config = dict(
    norm='rmsnorm',
    qk_norm=True,
    tie_embeddings='early',
    parallel_block=False,
    init_std_qkv=0.0412,
    lr_mult_up=0.928,
    beta2=0.95,
    final_lr_fraction=0.0,
)
Each number is 200 + 40 x the weight over the matrix's rms, rounded and kept within 0 to 999. Layers, rows and columns count from 0.

# layer 9 MLP up, 1024x256, rms 0.0681, rows 432-486, columns 128-255
249,212,162,175,182,219,154,228,193,265,193,202,193,226,198,242,182,252,163,222,234,107,178,230,124,250,221,178,124,189,189,174,176,169,227,215,264,188,230,210,170,172,178,138,159,133,229,149,108,161,216,185,156,150,198,227,221,308,241,197,221,240,258,236,93,216,257,260,151,202,198,200,164,171,164,101,203,164,200,204,239,204,259,260,203,163,145,259,222,196,163,154,152,254,208,199,220,180,252,162,228,163,195,170,203,143,153,121,210,230,162,227,273,236,178,127,225,192,198,212,177,158,176,140,204,228,269,208
217,213,224,180,187,174,255,202,131,219,187,181,228,234,239,166,158,205,230,96,205,213,183,221,270,212,131,269,189,174,129,199,208,160,234,252,220,154,178,152,228,218,187,251,232,207,252,229,282,219,169,228,189,181,174,169,295,255,160,152,191,214,164,165,190,187,186,194,157,166,197,250,152,236,197,181,216,212,189,241,149,169,216,286,202,192,148,132,209,134,231,190,157,182,220,201,144,151,179,144,222,282,194,203,220,161,189,244,168,143,192,188,226,164,220,149,249,210,146,189,160,171,291,238,185,203,142,154
175,200,208,178,226,244,112,183,152,205,183,192,206,169,214,190,201,199,202,198,248,185,295,79,186,184,231,158,198,201,169,145,274,181,179,228,159,178,188,178,267,164,225,235,189,147,220,196,191,164,154,181,248,195,305,234,213,186,152,164,185,306,231,154,230,165,197,152,209,199,207,231,229,193,233,229,134,188,192,215,215,265,152,214,172,259,174,165,199,146,222,169,146,194,247,153,181,188,165,227,176,151,224,175,196,159,178,162,285,187,218,141,198,165,245,243,149,198,253,171,133,295,263,191,202,170,256,247
168,160,220,161,166,214,174,160,175,209,266,209,169,231,187,183,268,210,267,241,174,235,212,284,270,159,197,165,146,176,204,231,221,200,201,177,177,165,198,251,191,181,194,170,221,182,210,236,204,215,236,225,208,244,232,200,167,179,224,228,216,151,217,158,226,203,283,194,163,190,219,165,158,108,216,241,202,184,157,157,166,217,222,214,182,218,162,218,169,179,230,182,218,192,198,213,223,142,239,231,176,216,182,159,159,202,269,236,230,259,234,165,194,242,155,229,174,219,193,161,181,209,182,209,236,177,218,217
171,182,210,248,192,210,244,210,150,235,218,180,233,235,286,230,120,166,216,211,181,117,193,183,196,200,227,165,179,178,225,178,231,214,212,176,217,223,266,249,243,192,111,223,212,184,186,191,152,214,174,184,242,180,98,212,176,188,163,208,192,194,240,203,181,197,220,268,145,191,253,193,184,213,226,221,269,197,147,264,174,277,144,168,189,254,256,109,212,235,302,148,126,148,158,172,181,205,172,171,194,165,163,263,221,203,205,251,186,218,189,202,172,188,192,143,255,175,172,165,215,170,231,185,211,183,191,173
162,227,158,217,200,185,214,233,211,102,230,189,221,158,246,194,208,103,156,212,221,119,212,253,163,183,241,235,169,141,175,278,207,167,176,130,217,272,298,274,241,229,253,131,165,186,159,181,184,214,240,224,176,210,146,248,181,200,215,168,249,110,251,186,252,177,191,273,204,188,174,239,166,186,230,257,181,154,232,199,249,161,191,147,155,206,218,187,291,195,284,109,187,203,127,246,159,167,247,243,186,178,211,209,204,192,214,200,225,176,223,171,159,202,239,219,257,172,202,214,260,196,161,235,193,217,221,174
204,210,184,263,164,221,182,153,253,182,203,177,132,301,271,193,185,182,229,178,189,200,154,208,224,291,163,174,209,223,186,213,316,214,134,184,238,158,202,208,176,184,177,190,235,185,173,177,210,182,231,209,224,128,217,207,129,287,198,247,216,268,165,189,211,173,139,175,232,132,201,179,200,230,238,264,127,181,167,169,141,120,173,215,230,155,177,169,210,201,235,230,134,148,158,181,134,249,220,133,258,173,215,155,250,242,171,243,245,207,197,167,237,239,236,188,171,203,253,273,293,181,179,253,230,145,166,233
212,171,165,154,179,212,244,256,180,244,247,133,228,171,194,158,225,207,190,172,182,174,219,256,143,195,219,170,156,257,258,143,249,222,211,224,204,189,170,194,280,244,136,150,225,134,159,209,204,140,207,182,195,173,197,182,195,207,165,199,282,205,192,195,185,194,297,298,206,219,138,147,177,168,216,191,159,147,235,169,169,142,187,202,216,257,194,196,164,185,164,153,159,189,301,222,212,229,218,161,197,208,183,209,119,161,249,110,187,170,194,147,154,262,169,216,266,255,222,210,253,262,157,279,193,148,230,215
141,147,197,139,188,293,284,237,182,163,142,161,166,209,209,268,199,203,245,177,125,191,208,172,191,237,151,229,227,205,234,190,192,243,160,197,221,176,146,244,180,225,178,183,239,139,160,266,229,202,181,209,248,240,158,134,260,152,153,265,191,180,207,201,206,219,241,196,227,204,217,198,233,175,174,186,209,173,161,187,153,202,217,271,178,250,175,244,159,185,196,180,207,200,252,217,230,223,203,192,204,203,120,199,199,250,211,202,177,241,216,217,206,230,275,199,179,206,194,209,191,265,191,273,190,213,165,214
183,233,253,189,222,314,192,161,149,132,131,207,151,251,151,198,173,152,260,151,273,186,232,157,136,207,136,227,285,208,246,274,261,183,219,232,211,131,206,205,202,280,88,125,181,214,206,218,144,183,236,115,226,236,199,164,209,227,210,197,218,177,175,111,227,274,166,207,113,205,282,167,153,194,194,142,164,176,153,209,186,198,195,228,268,145,235,248,257,189,234,206,238,192,223,229,238,184,193,217,179,185,196,137,299,281,164,178,160,217,216,199,253,196,249,222,187,179,136,186,274,105,247,264,202,264,140,238
230,197,260,171,181,167,199,196,236,217,204,202,184,123,185,130,170,207,175,187,182,278,155,164,190,153,178,241,225,155,147,208,180,283,173,193,155,111,208,170,222,269,230,207,199,215,209,224,188,125,215,192,212,197,114,204,277,133,178,150,168,278,219,237,181,191,199,214,187,210,144,174,228,247,158,143,241,124,200,151,244,210,137,230,176,112,245,218,204,216,219,228,195,229,182,93,233,235,249,241,234,175,145,202,220,167,198,175,170,199,138,151,174,262,167,159,197,193,267,169,263,215,99,230,239,285,177,211
242,202,131,237,214,163,210,260,228,248,167,229,219,171,219,173,148,218,188,272,124,150,244,241,222,219,223,251,236,167,159,212,189,156,209,184,174,138,236,187,127,264,247,258,207,274,174,143,226,230,215,174,231,199,225,192,260,283,126,272,141,274,222,181,181,194,162,213,202,230,188,104,173,279,238,148,208,244,128,235,137,205,169,227,158,216,158,121,153,164,213,210,151,245,249,176,165,174,146,193,187,220,209,155,162,168,233,211,269,204,253,221,227,168,208,228,202,168,172,193,200,227,236,172,285,224,142,194
240,112,224,216,205,122,261,234,160,202,155,153,174,173,201,182,160,164,231,187,192,176,214,144,179,240,215,247,177,164,154,219,215,223,186,166,167,257,173,142,182,240,196,252,134,173,182,256,213,164,265,165,283,158,148,210,223,187,150,249,191,146,193,180,229,194,173,250,223,187,179,145,161,192,175,204,269,266,243,221,177,179,142,224,186,239,166,157,269,219,196,225,203,131,204,163,171,216,215,202,179,224,210,202,174,159,194,192,161,191,213,182,231,219,176,179,233,203,220,230,170,249,171,201,212,219,172,214
189,283,181,257,99,184,175,190,161,171,219,121,123,249,164,181,181,285,223,233,233,218,136,175,178,197,174,228,177,212,273,182,185,241,164,160,208,231,200,253,232,190,272,183,184,248,138,259,170,156,202,175,222,185,164,218,225,162,154,186,189,175,169,223,173,223,179,149,189,175,189,160,179,108,210,269,181,162,184,223,141,188,196,170,240,212,191,184,144,214,168,213,232,171,143,232,160,106,152,227,251,255,222,230,164,207,194,185,237,273,112,156,186,179,166,254,191,206,206,172,230,215,258,247,183,175,153,190
278,169,161,159,224,214,223,211,255,188,179,128,179,175,163,210,211,207,270,243,146,209,188,235,182,261,213,193,178,228,117,137,234,190,240,176,197,137,183,158,229,177,275,167,260,210,183,236,241,181,188,226,209,139,195,190,191,170,137,208,193,225,242,228,208,141,153,233,203,184,204,183,212,172,158,124,188,196,289,227,219,128,162,208,155,173,203,104,145,207,202,228,158,199,275,229,178,156,172,192,248,202,130,216,122,277,202,177,172,254,275,246,144,236,186,155,215,174,183,241,197,187,237,219,226,214,198,240
189,162,239,195,196,233,160,184,184,219,212,169,182,165,181,204,151,227,161,228,200,245,279,191,245,199,158,195,207,157,164,237,213,241,232,189,275,146,236,209,181,187,196,170,141,192,182,182,246,152,240,210,190,149,215,238,200,217,165,175,183,115,219,233,182,181,234,211,224,203,230,115,201,149,191,194,226,214,252,213,261,139,133,170,164,201,163,200,227,175,238,225,261,272,143,240,183,196,233,164,210,220,194,191,256,275,210,214,207,225,240,130,199,247,164,190,290,170,199,200,175,222,137,183,232,250,192,257
174,193,241,120,238,226,225,178,207,294,191,243,223,204,228,219,210,156,258,204,179,192,176,271,182,221,246,182,142,129,208,169,169,192,159,130,219,233,210,217,103,152,157,125,187,161,172,147,199,174,205,144,252,208,287,148,161,175,142,175,230,166,168,161,218,205,198,190,256,179,266,193,241,187,271,231,223,179,246,161,223,224,281,153,256,141,208,225,219,109,192,180,213,194,232,258,176,248,229,198,256,207,195,213,199,229,252,179,201,263,243,218,229,223,217,198,188,175,230,209,246,222,268,140,255,142,206,194
158,182,141,193,107,219,147,141,95,132,208,137,255,162,139,210,178,207,212,195,184,220,253,145,148,269,147,225,227,220,155,176,228,183,189,194,178,175,287,192,275,128,272,184,215,213,205,181,166,143,188,268,184,185,220,170,255,224,122,157,232,247,186,255,176,228,226,146,254,167,203,157,122,289,268,229,216,198,190,231,212,161,222,280,138,186,221,161,199,197,264,201,249,192,281,129,222,173,244,186,184,219,199,185,195,229,201,201,152,220,166,177,165,213,215,242,186,179,210,224,200,246,156,288,207,209,147,198
113,174,252,176,193,238,211,188,207,272,186,153,187,268,183,116,150,238,189,262,227,159,148,176,207,171,207,229,168,258,185,209,215,178,158,196,196,162,128,185,245,161,225,217,271,225,286,190,231,191,170,229,199,224,261,224,237,239,186,109,260,203,193,148,263,222,186,200,118,281,196,230,192,192,159,216,224,200,272,169,209,202,202,246,208,244,181,253,191,192,172,247,229,206,164,175,138,227,271,181,121,228,189,286,190,179,192,199,144,209,162,107,291,234,231,220,275,179,208,177,190,152,263,228,233,151,197,178
135,145,171,220,187,252,250,191,217,131,199,258,196,217,246,199,156,227,184,266,170,273,175,253,299,209,248,211,266,126,219,116,280,194,184,177,232,162,217,202,237,168,117,221,209,178,169,242,131,225,217,245,244,275,155,257,211,279,218,157,261,168,207,143,189,187,202,210,146,214,222,188,277,203,248,113,149,189,189,255,194,127,174,125,196,227,178,171,201,209,225,187,189,203,216,219,206,227,223,274,202,203,257,155,223,121,229,240,222,218,216,247,124,257,166,223,219,236,270,197,211,177,244,250,192,237,249,220
221,166,160,190,148,185,200,155,231,122,211,245,308,201,167,214,189,232,259,254,247,197,227,234,298,210,224,178,196,191,200,228,204,190,236,231,231,205,242,212,178,194,180,227,209,191,173,192,178,140,204,241,238,183,271,119,214,188,230,152,169,144,240,130,245,230,148,271,270,274,222,221,250,175,213,167,151,233,203,203,223,194,182,141,189,176,141,142,182,202,176,179,254,134,206,148,185,185,128,137,190,213,258,205,258,183,276,198,184,221,152,269,196,149,255,260,115,185,189,162,142,186,175,181,218,169,234,162
178,216,224,220,144,203,225,141,203,260,175,204,222,175,242,242,184,248,177,236,240,234,216,206,269,218,205,160,233,207,200,148,197,170,234,199,214,171,217,201,186,245,178,226,168,226,201,203,225,238,227,243,282,225,138,262,205,222,239,205,128,154,210,204,148,214,206,137,222,133,209,234,145,213,145,225,268,141,160,264,195,221,210,163,272,200,231,194,197,264,245,239,220,157,225,183,149,250,222,216,203,157,193,216,236,189,143,238,178,208,271,189,198,272,236,169,260,226,151,200,263,241,108,120,187,264,141,227
225,211,223,134,234,194,174,248,193,240,127,136,137,199,190,173,152,170,207,179,217,239,161,243,121,215,182,175,147,149,214,245,203,236,168,194,212,225,261,221,195,159,227,197,204,212,184,209,205,221,167,291,237,253,163,192,227,233,206,211,140,196,264,257,227,234,217,175,189,181,171,187,201,220,237,164,167,244,146,190,267,241,137,176,171,274,189,287,135,134,172,343,232,151,167,158,183,158,175,266,219,187,185,174,220,200,202,160,203,256,95,236,157,207,212,143,229,179,192,200,218,152,166,204,196,212,233,161
204,245,229,164,216,175,253,237,256,175,151,248,213,189,210,178,224,168,230,203,201,226,166,219,242,200,146,221,230,200,175,150,185,151,213,125,227,235,294,236,248,272,241,226,235,215,220,179,249,254,198,103,188,240,161,209,207,170,213,176,152,151,221,206,173,180,182,155,189,134,214,183,222,207,157,159,271,167,125,225,160,171,183,188,257,278,160,214,178,216,151,195,214,176,182,193,142,235,203,174,214,151,144,82,208,208,240,170,204,176,182,196,184,208,216,185,230,198,176,238,203,267,181,186,155,223,195,193
212,177,215,207,155,192,172,257,200,230,118,245,190,190,191,233,206,203,248,211,195,196,195,171,143,229,126,232,227,283,201,195,167,160,228,252,207,107,244,224,198,160,251,145,156,201,237,218,211,168,245,247,268,235,206,219,213,221,152,210,209,192,175,223,238,218,196,194,153,151,207,191,192,215,181,233,218,241,190,165,222,179,179,113,177,224,190,200,143,252,153,185,238,164,199,145,218,117,200,219,134,199,182,183,138,160,241,202,225,273,312,278,241,216,195,217,211,123,179,229,151,186,206,214,271,240,125,151
172,197,199,175,190,245,229,185,279,245,257,182,252,226,216,189,159,108,179,158,187,225,261,257,181,210,220,213,194,169,183,163,214,252,192,213,275,234,289,190,173,242,253,191,248,152,190,199,218,149,160,94,222,226,181,211,243,154,168,175,164,198,170,244,261,196,154,260,210,258,300,195,239,136,184,161,166,221,204,210,204,229,173,242,132,199,261,150,201,260,181,193,171,260,193,140,230,148,190,261,251,186,187,181,229,186,215,165,221,145,181,214,237,173,259,203,181,198,218,133,139,215,193,164,265,208,115,193
164,179,252,106,241,228,281,129,142,159,245,191,202,205,174,231,173,165,231,186,177,283,244,149,175,233,109,207,201,188,175,266,232,181,187,139,207,223,144,165,190,249,168,177,111,233,175,252,156,233,253,183,186,250,210,244,199,294,152,136,193,242,196,155,231,219,133,222,178,159,273,182,239,151,194,186,259,164,269,185,211,216,196,205,211,196,263,124,215,293,221,209,273,156,243,240,203,253,239,168,163,180,159,230,243,270,105,203,129,196,136,104,241,148,263,197,233,264,189,197,241,210,230,193,227,249,156,225
248,137,249,195,218,203,172,237,201,187,235,175,164,247,180,189,247,197,165,168,279,171,251,248,146,206,189,253,154,143,206,238,251,244,144,131,182,192,171,178,190,156,213,182,229,129,180,122,139,186,228,213,175,241,207,183,249,271,139,219,165,227,221,130,268,228,182,244,230,223,271,241,250,174,211,268,194,285,214,175,177,161,214,128,203,240,137,186,206,176,120,184,122,162,253,157,246,244,186,237,189,228,221,179,181,203,233,254,189,176,228,208,162,174,177,254,222,244,197,190,242,144,236,223,162,200,166,199
177,188,287,247,211,174,192,164,221,236,232,215,192,219,193,204,122,160,231,193,186,213,179,201,217,191,253,295,286,255,132,248,272,289,150,204,252,239,281,242,207,213,219,244,150,150,174,228,242,221,235,198,228,220,133,248,238,139,152,203,191,141,245,199,188,284,236,243,147,209,196,220,216,186,201,165,214,199,168,164,184,223,188,212,243,266,157,187,193,226,165,238,131,121,149,214,180,252,136,201,119,179,183,258,218,230,236,176,213,231,182,224,209,306,233,157,215,208,204,208,231,201,159,208,217,204,195,161
158,189,151,223,241,172,214,211,232,288,147,216,259,184,189,140,193,144,143,193,276,164,147,210,236,269,192,233,194,155,207,198,242,176,158,167,196,203,235,185,185,185,185,225,238,182,153,170,231,130,186,198,203,225,239,199,153,203,267,197,191,237,208,182,148,191,162,272,194,188,170,226,163,284,230,154,232,248,205,178,166,138,184,226,198,256,129,186,185,157,124,195,161,238,290,113,165,169,268,166,203,162,176,203,128,211,217,219,268,197,278,269,181,170,174,140,159,199,159,166,219,220,149,210,234,162,264,198
216,195,188,225,183,205,265,226,211,174,150,217,162,221,87,191,196,91,234,241,192,301,206,89,195,244,159,263,185,192,160,231,194,174,167,195,194,197,263,176,193,194,217,218,206,195,173,143,164,197,231,245,162,172,213,158,171,235,220,114,200,232,235,160,202,210,156,236,194,180,200,215,251,222,162,181,103,241,181,155,168,189,127,228,177,227,249,234,157,219,231,210,175,215,109,149,133,187,233,226,169,196,185,189,163,170,184,132,221,260,133,157,273,216,224,214,225,190,202,186,173,188,223,149,207,239,241,220
244,162,261,202,195,186,244,250,174,174,214,201,257,109,225,182,177,147,208,142,164,211,177,244,225,217,174,204,150,252,256,190,148,225,233,234,217,177,225,261,128,190,187,180,224,158,173,229,229,188,127,219,193,230,235,208,197,177,275,231,209,211,217,194,108,257,156,159,128,194,229,154,213,202,209,187,160,194,192,167,174,189,172,204,210,151,180,239,234,175,227,191,162,256,230,241,165,213,207,193,151,242,195,158,129,297,192,206,186,240,224,209,251,252,250,168,246,167,196,245,158,177,118,247,107,131,205,168
181,169,235,122,278,268,222,163,141,214,134,265,149,235,166,175,193,149,276,214,185,122,207,141,223,214,198,305,199,182,188,203,255,127,193,223,285,248,287,218,196,148,223,287,152,255,127,206,228,263,172,114,190,233,252,209,176,185,198,192,150,214,171,172,226,197,190,262,175,229,233,146,317,145,158,187,273,217,205,100,132,227,177,129,203,252,206,201,188,194,238,268,209,145,200,228,177,141,197,254,200,215,218,256,201,140,112,186,263,214,192,212,137,255,265,222,219,191,216,224,132,246,237,166,275,249,239,178
195,176,227,261,190,211,208,186,182,241,210,240,185,205,226,238,228,171,262,169,182,162,200,147,139,201,245,167,187,256,280,177,201,169,143,135,169,287,283,238,162,238,254,187,157,227,118,215,156,184,268,228,221,187,196,231,145,243,220,203,160,219,209,212,233,183,185,197,296,176,204,162,246,201,197,158,208,199,235,205,204,203,163,208,197,150,211,184,299,194,255,208,283,119,160,175,135,158,233,173,219,223,237,148,181,119,108,138,175,172,248,230,203,198,229,227,261,197,214,169,258,230,214,199,176,234,178,205
233,185,135,104,171,189,184,232,180,198,206,222,181,256,212,210,184,135,230,241,236,237,186,178,250,204,208,308,150,164,164,189,161,84,148,173,229,207,193,245,195,206,173,213,162,198,194,172,187,124,234,150,246,227,155,231,128,150,200,223,233,215,169,233,179,214,183,167,179,202,140,183,181,274,185,277,270,252,261,262,181,184,186,158,194,270,153,216,220,238,169,208,162,157,212,179,102,175,202,217,163,169,219,133,280,150,226,193,158,237,247,154,255,253,280,204,269,183,245,232,176,173,218,207,243,206,174,213
229,157,247,246,288,206,226,233,233,227,117,166,131,204,205,155,130,224,257,162,134,190,212,298,160,195,205,187,201,254,240,199,224,201,252,206,170,159,234,154,173,180,207,165,181,210,233,179,162,111,209,120,189,201,262,99,199,218,141,235,261,168,270,182,187,197,160,224,169,189,220,219,210,238,212,113,219,187,204,198,230,173,224,266,181,282,199,208,185,217,173,236,163,157,76,239,219,193,186,236,199,165,262,98,211,235,177,156,175,242,203,161,269,258,233,215,173,190,191,191,177,181,190,228,223,203,228,189
162,280,187,198,154,214,181,256,186,208,203,225,256,231,257,144,181,174,204,209,215,187,219,254,226,221,166,253,240,180,144,171,192,202,196,234,174,218,243,193,164,232,236,172,290,156,198,205,230,139,231,177,198,158,271,219,216,231,230,253,201,233,237,203,316,196,153,205,257,229,173,184,244,168,198,203,219,218,239,142,223,274,229,242,280,185,208,235,183,157,275,212,227,190,197,138,170,226,208,161,218,235,228,248,177,213,197,230,207,233,219,204,295,172,262,169,218,201,214,271,184,242,179,194,172,305,210,212
186,136,192,215,165,196,134,206,192,218,195,231,172,259,189,137,190,209,214,251,160,234,130,187,211,167,202,230,188,210,147,179,152,150,234,195,210,192,232,121,146,203,224,257,207,216,268,190,201,173,269,259,158,217,139,169,242,219,242,268,247,168,194,200,189,270,159,162,171,167,238,191,195,199,220,212,162,222,163,168,164,201,147,176,160,235,201,144,125,207,218,187,189,209,210,184,196,245,202,92,161,148,168,208,198,165,239,201,147,195,194,197,254,277,187,183,155,265,260,122,208,224,153,243,193,149,218,266
220,182,206,152,210,198,178,158,160,212,153,206,229,178,206,194,223,198,227,210,255,202,220,203,231,189,175,222,230,189,146,186,180,264,200,259,256,198,204,217,140,243,140,194,292,192,247,249,187,206,253,176,265,273,205,234,246,176,188,159,81,214,165,220,190,179,210,212,143,173,225,216,156,191,234,206,232,137,247,179,243,257,158,132,162,181,152,180,227,197,203,231,196,164,198,272,206,173,260,187,237,214,134,221,246,227,198,188,198,204,248,189,240,266,176,170,181,190,229,173,165,244,195,283,264,194,179,234
223,116,246,214,161,259,193,229,234,106,137,139,138,175,148,233,189,91,259,120,156,200,213,103,187,191,150,255,224,212,288,181,200,150,207,97,192,174,284,197,184,186,155,231,178,160,175,214,194,186,266,125,122,186,206,232,116,241,156,204,220,244,270,199,265,213,223,264,183,171,157,208,187,181,206,141,159,183,203,238,214,138,201,226,262,243,228,177,255,128,224,219,199,219,220,134,246,181,264,208,244,121,132,186,163,238,234,215,198,271,169,191,244,168,171,166,293,199,190,224,219,125,100,221,207,176,116,241
154,258,124,136,175,229,164,247,156,240,171,218,157,158,194,273,178,234,216,164,207,163,152,187,229,167,192,191,221,302,199,206,246,173,178,179,232,183,175,244,206,283,202,165,109,155,203,194,185,203,246,259,137,141,105,228,182,181,160,198,201,235,209,230,232,247,229,289,140,166,223,119,203,203,159,209,230,166,160,156,170,222,154,186,153,240,269,201,227,194,219,192,233,176,231,216,233,183,221,228,284,105,254,211,197,231,199,196,192,208,166,249,240,207,209,228,204,229,181,168,137,237,254,209,144,141,229,171
256,162,224,138,213,242,159,236,238,197,193,142,186,170,168,184,170,237,162,115,255,218,245,177,208,246,163,158,136,161,152,221,227,205,195,188,203,213,266,176,233,267,227,191,187,262,150,221,146,190,232,217,163,180,124,189,226,183,196,198,265,270,174,209,205,198,246,191,157,187,224,203,201,163,187,177,211,242,217,119,200,146,213,178,222,183,232,219,291,246,141,215,175,135,267,229,247,149,152,206,188,189,250,222,126,190,115,201,207,223,187,202,209,186,182,253,94,180,179,160,187,200,145,163,222,172,179,256
126,136,220,159,239,199,171,163,127,191,182,97,174,295,284,178,228,246,215,192,146,159,136,126,247,251,290,233,202,127,182,131,252,233,174,189,245,251,194,176,180,196,230,280,173,207,179,154,237,189,215,212,287,174,156,280,252,215,231,164,266,212,235,145,233,209,230,254,238,171,194,250,275,173,225,190,208,142,243,210,180,189,149,157,245,250,175,202,263,201,243,180,189,224,229,162,281,242,194,203,200,186,125,143,146,209,193,192,229,194,181,226,276,257,203,188,259,226,146,249,188,202,267,236,197,175,172,209
249,254,213,202,180,190,223,166,214,157,217,198,220,218,182,289,186,165,209,236,108,229,164,246,136,167,194,132,154,234,208,176,229,225,207,223,194,269,234,194,148,244,259,162,184,179,235,210,172,188,228,220,193,214,169,177,193,204,126,214,168,274,245,265,253,226,233,226,158,194,147,166,132,183,154,133,141,162,205,168,194,216,145,172,160,172,125,183,251,201,232,168,218,212,149,182,188,241,205,179,123,238,214,198,194,209,269,77,208,163,197,224,311,208,253,263,210,213,233,254,204,172,296,186,236,209,295,189
240,220,213,193,220,161,215,253,140,166,139,212,202,161,193,200,197,284,159,213,176,222,233,196,244,198,224,223,214,134,168,231,157,217,169,128,187,208,173,243,193,203,147,199,191,254,217,217,184,140,167,172,168,211,263,191,144,223,191,223,252,206,202,189,219,242,206,182,169,205,165,238,246,140,228,220,228,189,252,160,188,170,274,290,173,198,252,149,221,181,265,166,171,210,231,188,185,237,213,281,190,203,192,220,242,158,195,223,217,169,187,233,239,220,280,200,222,193,246,99,232,203,261,178,209,177,216,185
196,124,148,200,170,143,173,239,222,226,208,270,220,165,231,113,182,192,220,185,207,135,177,229,203,164,133,137,201,186,182,210,231,208,246,239,227,156,252,256,175,185,183,243,249,140,212,194,223,206,206,150,164,188,252,72,128,168,304,196,229,258,184,177,165,198,189,279,181,198,216,270,184,195,184,223,200,189,218,233,237,251,216,247,198,180,144,204,250,152,184,229,283,165,207,145,213,154,203,169,243,252,136,191,213,209,139,198,216,196,259,212,186,239,201,245,241,240,190,219,222,177,187,211,117,186,174,136
280,201,256,186,264,235,191,195,252,189,174,223,169,127,188,153,179,238,192,211,136,255,184,162,213,221,218,236,211,239,175,173,221,222,213,212,181,194,213,212,270,224,231,213,172,206,216,194,191,217,220,184,255,203,182,248,123,206,215,203,303,224,148,135,312,236,217,244,217,260,244,195,171,195,122,191,226,226,147,222,176,196,190,179,261,127,217,240,209,205,208,213,203,156,285,180,172,186,198,182,182,171,302,229,233,196,225,224,190,155,245,145,203,244,197,230,220,220,234,200,190,235,196,137,181,211,118,230
158,206,226,180,179,216,183,194,106,188,198,252,232,213,102,260,230,197,253,199,157,210,167,245,182,190,169,243,201,161,234,246,241,245,179,252,225,106,247,153,180,183,205,250,124,151,157,181,200,240,254,145,229,205,201,179,179,217,241,284,177,218,229,203,180,180,103,193,193,216,246,123,198,210,195,141,133,227,234,125,157,118,132,175,148,182,250,147,214,225,235,224,248,210,182,154,170,202,164,213,139,252,213,194,186,227,178,240,183,253,214,224,160,234,212,208,224,179,235,245,200,246,252,237,219,187,154,248
205,182,174,185,204,136,171,232,192,122,185,200,160,227,231,263,193,185,236,174,194,210,197,153,184,143,168,192,129,169,161,223,208,250,159,206,292,153,241,196,153,188,215,131,249,212,177,159,194,274,131,196,188,215,220,239,246,219,261,195,203,182,163,157,236,171,233,194,219,178,257,290,259,231,249,212,168,146,160,238,188,145,254,254,111,154,190,188,230,103,159,263,141,181,194,202,288,173,157,214,172,233,176,182,209,271,167,187,137,252,194,206,241,253,170,208,210,173,258,233,170,219,212,169,269,158,247,208
161,179,238,144,189,178,161,136,196,171,168,185,197,246,261,130,217,202,209,307,241,241,244,250,274,237,237,260,144,180,183,157,143,78,271,219,264,218,179,224,228,213,188,269,247,187,155,203,181,138,152,215,188,217,225,265,263,306,150,205,202,190,243,185,210,267,197,189,213,182,159,193,241,163,139,190,161,197,180,171,187,234,222,157,240,214,168,196,195,244,239,195,114,190,165,130,152,211,263,199,140,203,163,215,132,168,196,146,83,205,227,283,217,232,270,137,182,156,222,203,161,192,174,210,147,147,208,171
252,189,227,178,204,237,238,137,233,267,192,215,156,169,200,183,233,213,153,210,216,138,211,194,239,183,117,212,228,199,242,208,177,182,198,173,155,129,237,164,215,161,247,217,175,232,266,238,200,222,228,216,260,230,194,209,178,137,203,151,218,244,201,170,226,210,243,187,232,197,200,218,199,170,190,189,227,175,234,209,189,192,214,133,221,214,200,216,155,143,226,136,199,201,157,169,210,202,238,224,166,169,247,272,125,172,216,208,216,197,217,188,170,157,215,174,238,228,137,170,188,172,135,211,198,144,211,153
227,213,187,197,170,152,286,201,178,294,173,142,248,260,229,242,172,120,262,156,150,196,150,180,224,213,207,182,214,263,150,200,212,166,162,221,167,185,301,199,172,178,213,141,203,193,158,202,185,202,197,238,218,282,188,260,164,232,216,162,227,287,224,241,187,259,224,189,243,212,229,224,175,253,221,154,200,186,241,169,246,195,203,227,181,217,181,212,229,202,260,179,163,189,216,181,185,185,159,203,183,201,198,201,224,248,175,137,145,168,193,153,227,236,197,253,174,248,180,243,178,256,183,146,167,207,196,244
173,247,221,214,176,229,217,239,164,138,208,213,228,177,255,208,169,208,138,130,215,127,230,177,189,230,179,200,265,163,193,183,182,201,131,162,176,260,227,223,224,284,301,249,237,227,232,207,180,191,262,197,132,205,233,124,175,219,181,249,215,247,244,163,147,254,152,224,234,175,135,283,264,177,205,179,154,236,205,223,235,208,259,218,182,270,126,158,224,221,245,167,189,205,165,179,114,234,188,190,174,215,208,103,168,203,182,165,200,133,159,191,209,224,227,203,192,152,213,183,170,266,232,210,198,212,173,165
233,227,216,270,194,174,233,209,274,190,237,184,187,261,275,222,215,182,170,145,179,173,183,208,162,178,285,214,275,192,163,169,235,209,143,155,210,215,191,166,224,274,177,192,175,187,220,211,229,186,220,201,178,206,195,280,290,182,180,180,213,192,161,201,146,184,169,165,144,202,207,196,207,191,261,201,208,249,176,187,185,166,142,178,231,178,192,192,212,288,143,215,173,187,241,209,214,214,230,161,223,220,178,183,263,174,175,169,186,189,122,200,210,195,222,197,261,204,203,211,239,214,227,214,179,159,237,248
250,157,187,178,154,234,238,224,206,255,198,253,211,135,145,111,225,216,182,191,215,163,225,181,226,191,195,232,199,229,147,203,235,221,238,126,182,233,116,195,198,165,103,179,129,223,192,266,170,222,291,247,104,236,202,250,211,182,183,196,177,220,252,175,228,209,143,232,136,148,255,197,261,227,201,256,181,162,191,130,195,187,145,186,188,217,211,222,212,273,201,220,162,259,166,190,235,205,234,224,178,243,221,214,125,218,199,228,156,196,206,203,156,298,227,224,264,130,226,217,192,185,186,176,229,157,160,233